{"n_layer": 11, "d_model": 448, "n_head": 10, "n_kv_head": 1, "head_dim": 64, "d_mlp": 1216, "vocab_size": 2048, "activation": "swiglu", "norm": "rmsnorm", "norm_place": "pre", "norm_eps": 1e-05, "positions": "rope", "rope_base": 10000.0, "rope_fraction": 0.5, "qk_norm": false, "attn_scale": 0.125, "bias": "none", "tie_embeddings": false, "parallel_block": false, "init": "uniform", "init_std_qkv": 0.0159, "init_std_o": 0.00284, "init_std_up": 0.0159, "init_std_down": 0.00206, "init_out_by_depth": true, "optimizer": "ademamix", "lr": 0.000223, "lr_mult_o": 1.26, "beta1": 0.9, "lr_head": 0.00357, "grad_clip": 1.0, "warmup_steps": 335, "schedule": "wsd", "decay_fraction": 0.793, "decay_shape": "linear", "final_lr_fraction": 0.05, "batch_tokens": [32768, 65536, 98304], "seq_len": 1024, "doc_mask": true, "train_tokens": 553200000, "steps": 8766, "dataset": "wikipedia_en"}
Each number is 128 + 24 x the weight over its row's rms, rounded and kept within 0 to 255. Layers, rows and columns count from 0. Numbers have three digits each. The size before them is the row's rms in percent of the matrix's.

# o: layer 5 attention output (transposed), 640x448, rms 0.0419, rows 13-17,77-81,141-145,205-209,269-273,333-337,396-401,460-464,524-528,588-592, columns 112-223
# v: layer 5 attention value, 64x448, rms 0.0284, rows 13-17, columns 112-223
o396 089:130107115142126138140126123145143118132150093156151141117156119135076138141158158070164131147114122077129114110100129127092136131144119144116159178126091116125126143094128117110160118100171150125135109141127158130160126122090126187115125150127148127116107125122169130151133086122128130111194127136125143181181091130140062152116112153136
o460 101:129121108106118114085120155111126107096129160132154110142136159146154086141122125131097132134157145129114119151093100145190073149137125103122091098150138182152152146134121130123158138171143088148134112163128135130153129102098079115092145137117109102069185120165094139112105180123121090143112150130081084146107096111132186107154116106135
o524 101:104155101102144130108186108103115120136158133152098158117094110115107121134152123160126128140162170133122115127163104121100132144128113165110137132120119126122124121125102101123143150148137091167155131159131070068127126151125118130097162148040112119138108132187119110085174143175149136130193171104119137159136145105108155141091131115096
o588 099:121143126075102138122132137122153147094172101120129130109131161119074115092108180133134141111165142148131093130126124127113112097135190101127157107172085151126149094111085136146110127152143095101196113130117092096154132108171123087130093108110126113156139144110138166167146153115112146127133100145126079091161161122093122140148139106131
v13 098:156095148174112122119139126132171115125111103128156163120160117102143116077105124110124130128131154123128085161076108136087124174112126154132131113096112121104115131156136137102164108141172101147097147114111117149153103131117098095121150104089130134118117125123132128093164135137112133186126151110159144127152144120112136146140097146106
o13 098:182138102133122160105146168147117085170116099123079128136133107106137163149136101168084132143140131144121147109100142089108133082157133135127135145134113079110127126165128126105076147138137158124131090115130162124112156134124103166128133074116089121134108119123167111128115149121086083117150146120112072118115118112125109114097144105125
o77 111:094107124098137067151104170150157124117150166115133139126082119124107112130113138103130118120150145113159100139159139121120161108202134154114141140156117144116131120117140140191136085163136067122156092132093128123186150137139119071115097153130155153104163137139109105161150097103110145119106117133108125189153086116131131150161120099109
o141 101:109140101135129140159147148116135105139192146081112129135140141113114118146123106153158149074148094136129155112082157121088137136149138062096123162121171085133109143137140147094109125104144134093193123142096126125130134150138143134137120130136122107155103167112123134113141159170105131123118129067119108096106145114117097110092169126123
o205 106:139128111110099159099107144149147109140126115124111114173127148102147111147113104140119156099128089169100106158117157157116142143145140138081117107161126107141156083177105156124132110152097138145150155116090104133178156109137155141141066115099108129138130111115140161122160135192146166146183153092150079131172222101145140103080145156159
o269 091:149123153122084135126120132094086129130154070118155125073140116125130153149126121094156147158180142160171122160156095123116140076140104116146132161157150145156120114128160122159105137126112114127148134120166129135142130105121125132155126161137107078116145126146135157142131094115190101125135119115136137175120122157144127098138114146105
o333 097:158126137132091143118104143109103113116145123134123167111108120086126135128113170133145134145163157112160159176170160117110106133148192148095147125111132118119104137117126130144097152133146103123114144133140126095126184106134070142146136124111097111105147142140137194111111135161184180138098154141130133184128109141149123131129120132132
o397 096:125119156140117144111063128125145141126101083126129096149160140120144132122097150169128175119130097137114159141152146129116121141131146124136105133112118118166099152117093080146131137138099148122106098143098132144126091120086114110133115099196099132150113093095142138145098134137119117130172139141118093105081122107116133126108142111138
o461 104:124147156123111123074110154106133121135151131173146176130143098125139164124123125114161129166111124138153081118128135126095121160108112133121152152159152122147097126154135148120116091110134121122083145100132120161154154104144095071158153156158157099113138144131109127118134151138139155107163123084105116144096101152158148133118165192077
o525 094:126160138144136141141107091151155149137128118116131119131123130135171144117100129123180108172183161157121141121149118142181099130108104192120151134167117152174147092128109104134142134100106121116137113121140190108127118149155164120162153186136109124145158112107124151133197119116151139146149142108081089137148147164133154126114110153111
o589 094:142146115078137152114102145097151110142143115135150137145119094131127101144096073129094135085146127144143122136179139139106173158110119119095120200148158097164103131171106096143135122156147125120165162156109128111162122105109168135117129146141121087098093107128118104102135133183141146140192093149170084111125111140120135114104127119127
v14 105:089095120178102144162107078103113135113059090106152113148205142108129167125085135120150094124181116142125151130152116161131135147124141167131144147134130125133155153111133142113128204143137120104119111114130082115132148075167137144148192123155155100105115185140132132099097144149134116147115150093141145142112134139110140101134103190124
o14 084:156101146157095131155104143134136076077118130109119098146120139120143160090180150117131134171183135132138144089137129123131098106147120137114114166131157098158095130108143121169109141125092111114116118159144162143122104087130152109170125191200140141078161134130115092133130110116118123149154139129133144137136138159170118163118147171055
o78 122:153168060147122158120164083155100139116115122152132096109098117125159126108133119188101131165155168123115111128120160155137114130134154117118144158106120154081093137109140128120152144144128103133143109159124106132175138123161152141150129125129126118140110107135119148142147112082201113146148140099121081134146184142148176123115132112140
o142 085:162114138123122139154124145122117110135165121148102113145142099116087121163087133151176142116082138117125150134122135127125108147148136140143136128188150157125104159154117154109148128141166166123135075146117160135100156130124140084104115094130156154103148155116106129106099135096145136151128112145184134172100159132159181091139118167125
o206 064:089159117110121127127089130124149136146100138109109129105112112125154132116119161143157132120109107152098122083154113100124108129130132128147111116116152142120094127140130145108160124104134171086125114159130118118130107103118119122093108155183111130098110152136146149127116134131100144136038129145135095143107127106169143155146128108117
o270 099:156121083178168120096157179142162130101132146129124113131103120119127116165156123131119143143147121114101118097104123137117119173106179106130135140088112136133097073123116096138119118149140133118135158118116096160153157115122086081139127140096094144118122134142128153159132135129135146132136117148144077189137099132159124138094133083143
o334 102:173107122113149108139135149132138135132094127128138152131126115143162154143153093141126107130146122134094146103136147099132118093057134112135122126081099091164102120127123163144100132168135112147130138144131123121140095136128132146138106183160132158136114176164097103081137092143128100128149118117151143140131131090097113126102132117119
o398 074:132147132131152096145161130106120106160129093103147133132124092105117097106140124088144132104086147127063150112131122093134116137108123139124116110100128178109128141122147107147134106124142148135175062162144138142166118126104123078118109128169148113125110095093101114142130137120102142128068134159129143171134090109127102154103140084133
o462 116:072109136164141112114108120196109158099093113107143078143127149149105120133132137159113122099135156113142112136138166137099112063129121125121137129118116136119112139103124134129126151147173115181112158185101099133117138133140136157145127150078135121152117103120156141131128128175131196150102151158125165155124159120101137134116097130143
o526 101:114147150149142120085148126153111197159125092132079129097126089149078158121170114142113132132114150083088104112113123105096108109101139159102131170120097085104110123144095153141132129100128126114125149121097115132116140143135111115149103115126090092178099176120135153126140144109123153125156135117132123136132161113124144094115136095163
o590 089:099142149164119099134110186140151173108102108145137098122128089109095100162165142153126093121149106110119102125131116144156121117199130140119120113073117143121117150118103109110130107135143106120141135122120144116147100137135071104118127119080115120134167167121156139128133153106111119115079088135137115152099143154098128132114125104126
v15 097:120127113142117119132089152186120100091120164141131098148108104084141161111129104110139101134178156138155113110117194105129177124134126111103161085102137142157096136156143129135079101129118112136127098185083119130174134133087148139075104113151151154149123118107175137100108108125155116070129118118127151143134111112132148104158139140113
o15 098:067091091141159148150140114101149100151144119121105113141120131099115087124127151159149162152114101125135122097140140098107079112164095130160171112145178137093153133157132141112148147131113127158116116124130170131115130159108096144095158135092109138102144134138109112120151129126106135176128108093129161125143142186148099167133095139158
o79 120:118133143086146097145078119128114163094171065119143098149110127139120138173125118115131146093135109115103163130121122141150134114160101158164113141100122180137162126126113144142146117112163178161093179127106151136105128128140072066122142133129113128129121160112151127164114167118076158102160132068159126151136148077132138097110141105143
o143 102:117114116124130184134140125078136122112119155129146086159131133164114126114123133154117083174160137125133120144142151102111124135149116161144131096109190141105148142107147142119125141133118126123118151123127125095085160141139134103118132123116125157143059085091125084129136098155144101137108126132092123101138110145085108140126107138143
o207 096:101137153097138127163148121138143139154083165083149124098109123162132091134140134106120156138096150146124203106097135111155125128133164124160103168073122168135109163094138111127146125065140149124116114152113114146151130123145153139111135177184136125101164106130104111157145123151087176124136109124102137153106118119152139103162128108090
o271 110:089139154127093151200113125158143115107092114156095141123147122106126152163070094112157102092110131112124118073151123141145123153122121151103126143134113125148088176126135133159139130110075141127118151101119127181123134167125138137111127157135109118143100150102135119124118166119135098083128102120137152159131143119109136101136156086132
o335 100:137106112130161137087122128119127091110127158111122143143132120130107086114129099169109152110112117118172117100144119140127178131124135093131161110165120058158120151108181140119134163104107129139109125112116159126185136134156140167140136107112113148096138129088125167078148141109117159141154135134118142143105160179129132164105113153133
o399 097:139174155160123130121128113152145131126109112105140170125155120147162169121087162127107120140118121138108126146156090123127112088116122087169092162139146143129186126097138083137120125142101074158123059107123152135116130138138114152120134091135111188105087106149103067097143146121156126129127112107131127084130154134116119150127093149159
o463 099:113097147161144112085104099139148069095154105124141139130127068143143182113113100146097118134125142145128136122127128137114140142159144117081128157103104091168121164130139161123119106126091125100103120103131121134118109106133129097173132078107133110171137199117138155126137159137141145114177126155120131110100136156129126140115137107133
o527 099:176113132137121131131125132147172145131153157156086118116133165132114156152110139126151119110127120161121108124108099137100101126138120094133120147186119163132130175111123072116104141114126121134135169166103108133152118094140172150134135135112121103156144150113160171149132134125116133160114153129126133118124138137156126163167134101156
o591 104:159126162116132127132149115116130124117090122119106134061137141122115102149048068138154163150109117132121174163133132120159103148100075091095140184098155121105141123155130128131169141111122148149109154147147112160169112087127088133133128126135118112083151147110100117124172164178140090154139110097121154140142103098113119153169131102110
v16 099:148135089110165094174152167135152167109113114088088142075093118111132091132105108142113088118127094168130130117118126148147164112156095131115155123117131142173152101136128147165131133137166155146186197157111084115083153137116124112148113159147175124140155161136117148114146117180139154104132145162169171127143167105125112149145138115111
o16 089:098150090140119156096155146121112089127118149155100129128099111123117146121143120095107111121091149104112124133124119105153172120174108137122143131137132119085149088130138155134108097123141147153112128127122120104122131175130125155109126109111134138117109107154152088165142136121160167157083122148087134121139048121116094128175113140119
o80 114:150129129104191081125107147112115110102172089097148124129124133128099160149128136109155146079151143116103113134124056137169130148163112113133129131113123130130108138142108113126123105192125079139154149101135120154153116129089146112166141150172120113145142136087133126122118129133094120098107130120115098136110073118152146125123112117120
o144 089:125125175129125131085119136141118165149092106141130096126114126132133148115165125130123102121121168143145122116127198120141128146120141143105136124108148124108122109149174124138160109124111126124134124137178125126122096135139171147124106111101120101168077117108138119166108136096147148109131108115094149158129150154112137120161143164110
o208 088:125099145128145117094109105138097147171127164133162111118125129126128104131117128108103121136146107112128179143106154132106096140120127153113081122150136097139141159139154147108129122109167095096095130094133151154118115114149162120175153136130094124148120131099142109096126091133098166116169126186144130142124166143139136121131088124148
o272 097:152117129129149135131115112103101136125139137170128150130138168141146125133113104136128137092158135104202182123117124131150112067120126136152151123134149122121110116115161140109156128156160096129135155157136130125161110114131087120122137105108158137138137119172137136143135141118131109164137123128167141108132136174121184179123129142151
o336 110:124122130130127114179181096158115150119133143142091112081112098097127128136146117105061133119122149136142120167167136137153139128117137134131140136119123196126102136149101084112154082087126124122162139121131110098157151132105141144151130103166121126110150111177128109168075114124055100080130129099139143112141110171107146109201123090150
o400 106:146128173154122112090094167150143108112140137142105047145155098121131176096126125125114140126101104109104101101153148162115138134124154131114118140093136095084119146136117108112128141140108139124133145123130154116120119128140096142144125120147104153172120122100121120091099129124155096121115116107147135119092137091146039161144139144164
o464 108:121144085121142155158136088127151149123138128111133145129103145124151126136120162096133122187116166162091113116150137140172112114146119118099131167104163210149113077139095149100124147125109099155107144131131119060149114127116124126091148097189129125102164099128139120131143137067140114124142153104143108086165134114157161128100150114104
o528 105:112145150099099123181179102146135154109132178152102120132125122140165129122147152137142151155144159139161139103097143138153101090108084138171095104155138178125121135105123102121152108095167102206045163144154148042135130137145117123123120131168086151131152138143169122143126106124151131145111165058152121122120181156142163160166140157178
o592 097:133134112113188117110118132134130150137127146123142077143109161107130137161168123136122174158147123151093102113146124163131154113130144150110131114132113121139166105134112118104160140112106142128102145119150168123145141116100116131193114095130103132183144129119130133118171199150116150120154116069135128116141118113147121154142135101148
v17 102:098131090135132135133152139112130169139114146141154160144154125114081147129129106075099179151077110115069094138148135129136137135097150141152095152163122160120097125117128141128110114141120127123121144133123088133134104119130127111095154122101116109205120125138179126123115091164157132134127148133127180123145162124168132110146117111109
o17 093:138137135099079158122101106151113130177167118162174099075119145153132129164122152141113138160132087085167118148109125103148113125133118117109125126092152141195165107074174134121127131103158111114078123132155137152121102177114145148121140156099121138081135137155149088135123111078108116098166132151154152141100131074103101091118132174089
o81 118:179098159141083144111117136125133105113111135112068126146191132135141097129131095125105099126119121185117099138120111148139136078118129122140157068144112154137117142135183131113123108141162120105211134078105153122131140155127157112155142131113117102120176143124122121129130134122138080111087155119152089127121114146129130131146140110164
o145 094:124159119118132103113105108104128169146161125117127134127129125110126121112133122115108103148127102136109164086101137092110095118117122119103114132087102108149155139131145120136119142128160129123128111147109091116100114137138108146143141168159131127140122102182132146127109137170122115109188129107094111089130091092136117115144149133143
o209 096:095130144147163127133151160150151141148129112120117203113130156150127111144144079122150125146156153119138183137114093118127167141120096106083134067087093107127139124124122129110072138082091056134129121082133102157167145144104089136145133142111110142123114121151107153116142153151104096085124146116111097097107132110139131128139135158111
o273 096:144090167128131139107176152178131138131141139144131120098118178123107128143139104110160159176146151143116139123143110117154143186111140116102141137126113123132134166118128167137128088147149123110168111102126122150144104123110107063162140152108131133098165152127120155161147134098145118167147114134139072139060124153136107090109137081114
o337 094:122131109137128122160135149090099103059184158148143124114118120126125132127129161073138129113135136129156222159170138120125104110096138140145111122070152124137118105116125110119149097146145107120100152161138118102115151138127124101128103140153163136110115131172156137145121132102100078119119159112124154126123097151151131107133120132090
o401 091:151108133153153126121097171126099123130115136104155095186146133139161117142060145145121116137150093131133183133148144113119136120118084175158079118140142090105141109073156087103127142115090122143120123119137154104132138136162123093112141125150052147153173152063070120101112172142093112116121126130149128128157126113126127096123068165164